config.yaml
norm: "layernorm"
bias: "all"
init_std_qkv: 0.051
init_std_o: 0.0
lr_head: 0.00768
grad_clip: 1.0
warmup_steps: 200
doc_mask: true
train_tokens: 219500000
Each number is 128 + 24 x the weight over its row's rms, rounded and kept within 0 to 255. Layers, rows and columns count from 0. The size above them is the row's rms in percent of the matrix's.

# layer 17 MLP down, 96x384, rms 0.106, rows 0-27, columns 96-143
size [101  98 109 101  96 102 106  93 102 105  95  98 102  98  95  93  99 100 104 106  94 102 101 107 101 104 116 104]
[[142 103 143 147 143 106 173 121 117 134 167 140 146 115 131 127  94 137 100 118  90 181 105  86 144 153 131 132 172 114 148 132 155  64 120 108  98 132 186 102 126  92 152 129  93  86 105  88]
 [107 124  95 129 138 110 153 124 141 131 122 113 158 104 141 104 176 122 101 109 103 116 125 163 131 178 147 124 134 117 184 130 138 139 144 149 124 109  78 143 147 114 133 123 104 168 125 128]
 [131 154 111 120 169 147 140  93 115 106 126 125 156 120 124 146 126 121  92 115 140 115 119 144  82 116  96  92 122 124 144 152 120 116 128 115 133 152 132 157 146 119  81 113 140 141 128 156]
 [111 146  91 128 172 131 114 135 119 140 104 150 106 148 142 172 142 137 116  69 136 102 108 126 111 154 129  94 144 125 128 112 150 173  93 131 154 123 112 111 127 144 146 165  64 117 120 139]
 [128 132 162 132  98 120  78 120 100 141  80 139 151 122 127 130 114 135 103 157 122 161 107 113 138 136 117 137 155 124 130  85 111 119 140 141 145 107 122  77 137 154 122 144 128 113 139 117]
 [132 112 139 116 136 132 143 108  92 147 142 102 139 118 104 143 116 109 138 141 183  62 146 116 117  95 126 145 157 136 138 106 133 130 143 131 108 139 166 115 140  94 149 151 158 155 142  95]
 [113 129 169  90 111 126 130 148 197 140 105 135 113 129 128 141  88 120 149 114 108 124 144 142 104 103 161 154  94 105 144 146  99 116 145  78 146  96 104 125 125 125 150 141 132 140 120 126]
 [141 125 120 114  84 152  86  96 110 142 123 125 126 107 112 118 138  93 121 117 124 116 103 108 159 124 138 148 106 151 160 146  92 115 149 145 166  85 121 157 143  88 118 128 144 121 127 148]
 [131 131 131 128 109 100 151 142  95 152 117 132  86 159 143 104 131 137 116 146  85 136 123 127 133 117  90 112 130 125 121 129 158 164 142 170 120 105 131  98 109 136 148  96 119 116 106 148]
 [118 127 149  94 109 154 116 111 130 105 142 152 108 109 143 106 111 144 144 112 128  85 138 104 145 143 100 143 109 161 102 116 116 121 108 162 120  88 107 117 118 119  98 158 159 122  98 148]
 [ 81 122 134 128 151 116 118  93 102 130 152 113 129 128 174 112 134 183 175 106 111 133 164  93 141 109  83 129 129 103 131 116 124 110 118 149 102 145 128 133 140 135 117 154 101 121 106 179]
 [128 162 101 159 112 131 129 136 110 130 177 162 165 146 133  95 140 156 149 118 117 151 121 146  99 111 127 158 137 132 133  84 142 152 130 106 107 140 169 148 109 183  68 131 108 135 141 119]
 [150 115 160 162 154 138 129 154 109 108  87 114  97 165 124 152 122 111 131 144 118 220 142 127 160 144 125 153 124 129 136 139 159 124 170 168 136 119  75 146 131 126 118 137 117 168 111 143]
 [132 176 111 130  89 119 152 131 100 121 147 104 137 135 163 148 117 140  98 116 140  67 150 122 154 122 139 179 108 101 113 153 123 133 108  87 153 157 126 163 147 129 163  89 139 120  74 116]
 [137 121 117 117 107  98 129 105 155 135 152  98 154 136  89 109 160  91 132  80 137 111 108 186 202 115 131 141  96 129 127 125 119 214 160 138 116 126 100  97 105  78 113  77 140 120 115 134]
 [107 155 150 113 133 126  97 126 125 121 120 146 153 122 161 148 128 111  97 118 143 119  83 130 103 105 140 118  83 150 120  79 111 165 115  91 135 135  96 126 149 119 103 111 148 132 129 116]
 [134  91  94 144 118 137 112  78  93 121 147  97 137 163 167 113 188 124 147 130 133 109  95 203 135 147 128 115 160 131 147 150 160 129 116 122 113 143 136 129  96 100  95 115 126 130 120 105]
 [156 126 147 131 148 151 134 117 109 117 121 132  88 145 147 116 154 133 207 196 132  94 160 120  85 128 149 101 137 115 162 142 122 112 137 106 104 120 122 104 136 126 113 138 149 125  98 112]
 [136 188 132 127 121 130 144 148 109  89 145  87 120 114 128 125 128 109 125  89 128 157 111 120  90 128 117 108  97 127 100 161 130 147 133 124 131 135 111 174 132 113 127 108 121 130 139 136]
 [103 156  90 136 159 126 139 121  97 134 144 138 104 121 162 105 131 120 146 103 124 103 106 148 119 170 134  87 112  98 119 153 134 153 109 112 122 131 121 112 163 100 117 112  99 132 145 124]
 [131 123 107 111 121 149 132 110 114 133 141  86 129 140 127 140 161 154 120 133 175  89 110 165 102 117 107 124 143 122 126  98 153 145 117 108 122 158 120 164  99 168  96 124 132 151 144 101]
 [143 109 136 130 116 125 141 141 187 145 188 129 149 121  87  93 130  77 144 129 122 107 124 109 163  98  97 140 104 126 128  98 121 199  78 147 133 131  92 184 143 147 125 131 149 109 143  97]
 [163 124 110 163 126 106 141 103  95  79  78 166 175 129 127 175 146 114 120  49 119 125 108 112 118 122 121  79 116 143 122 157 128 145 140 116 101 124 124 128 127 146  93 150 135 142  75 129]
 [119 140 125 146 139 134 150 104 116 116  81 130  99 140 159 138 125 150 106 148  83 135 110 153 105  97 136 189 128 118 169 167 128 111 102 108 107 142 130 137 152  94 117 140 150 108 129 130]
 [131 118 143 134 130 142 114 111  88 149 110 104 102 150 136 122 122 130  97 147 140 115 128  80 118  78  97  96 155 163 114  91 135 125 106 135  99 146 159 151 124 146 130 190 125  97 169 118]
 [156 140 138 127 131 111 124  77 175 130 161 136 147 130 168 121 150 132 141 181 127 133 170 118 131 102 114 146 131 146 122 100 128 144 152 148 117 127 119 121  82  73 114 104 123 104 152 107]
 [154 126 133 135 154  92 118 146 172 131 130 124  93 131 132 117 156 130 170 138 111 136 134 116 117 116 156 108 133 122 117 112 135 160  89 141 134 126 131 108 114 105 125 108 142 118 126 115]
 [120 170 144 137 126  94 154 113 148 103 128 150 112 120 115 139 159 107 171 101 186 156 141 176 126  74 143 135 146 120 120 132 123 149 132 121 109 136 173 142 151 108 159 128 139  96 114 146]]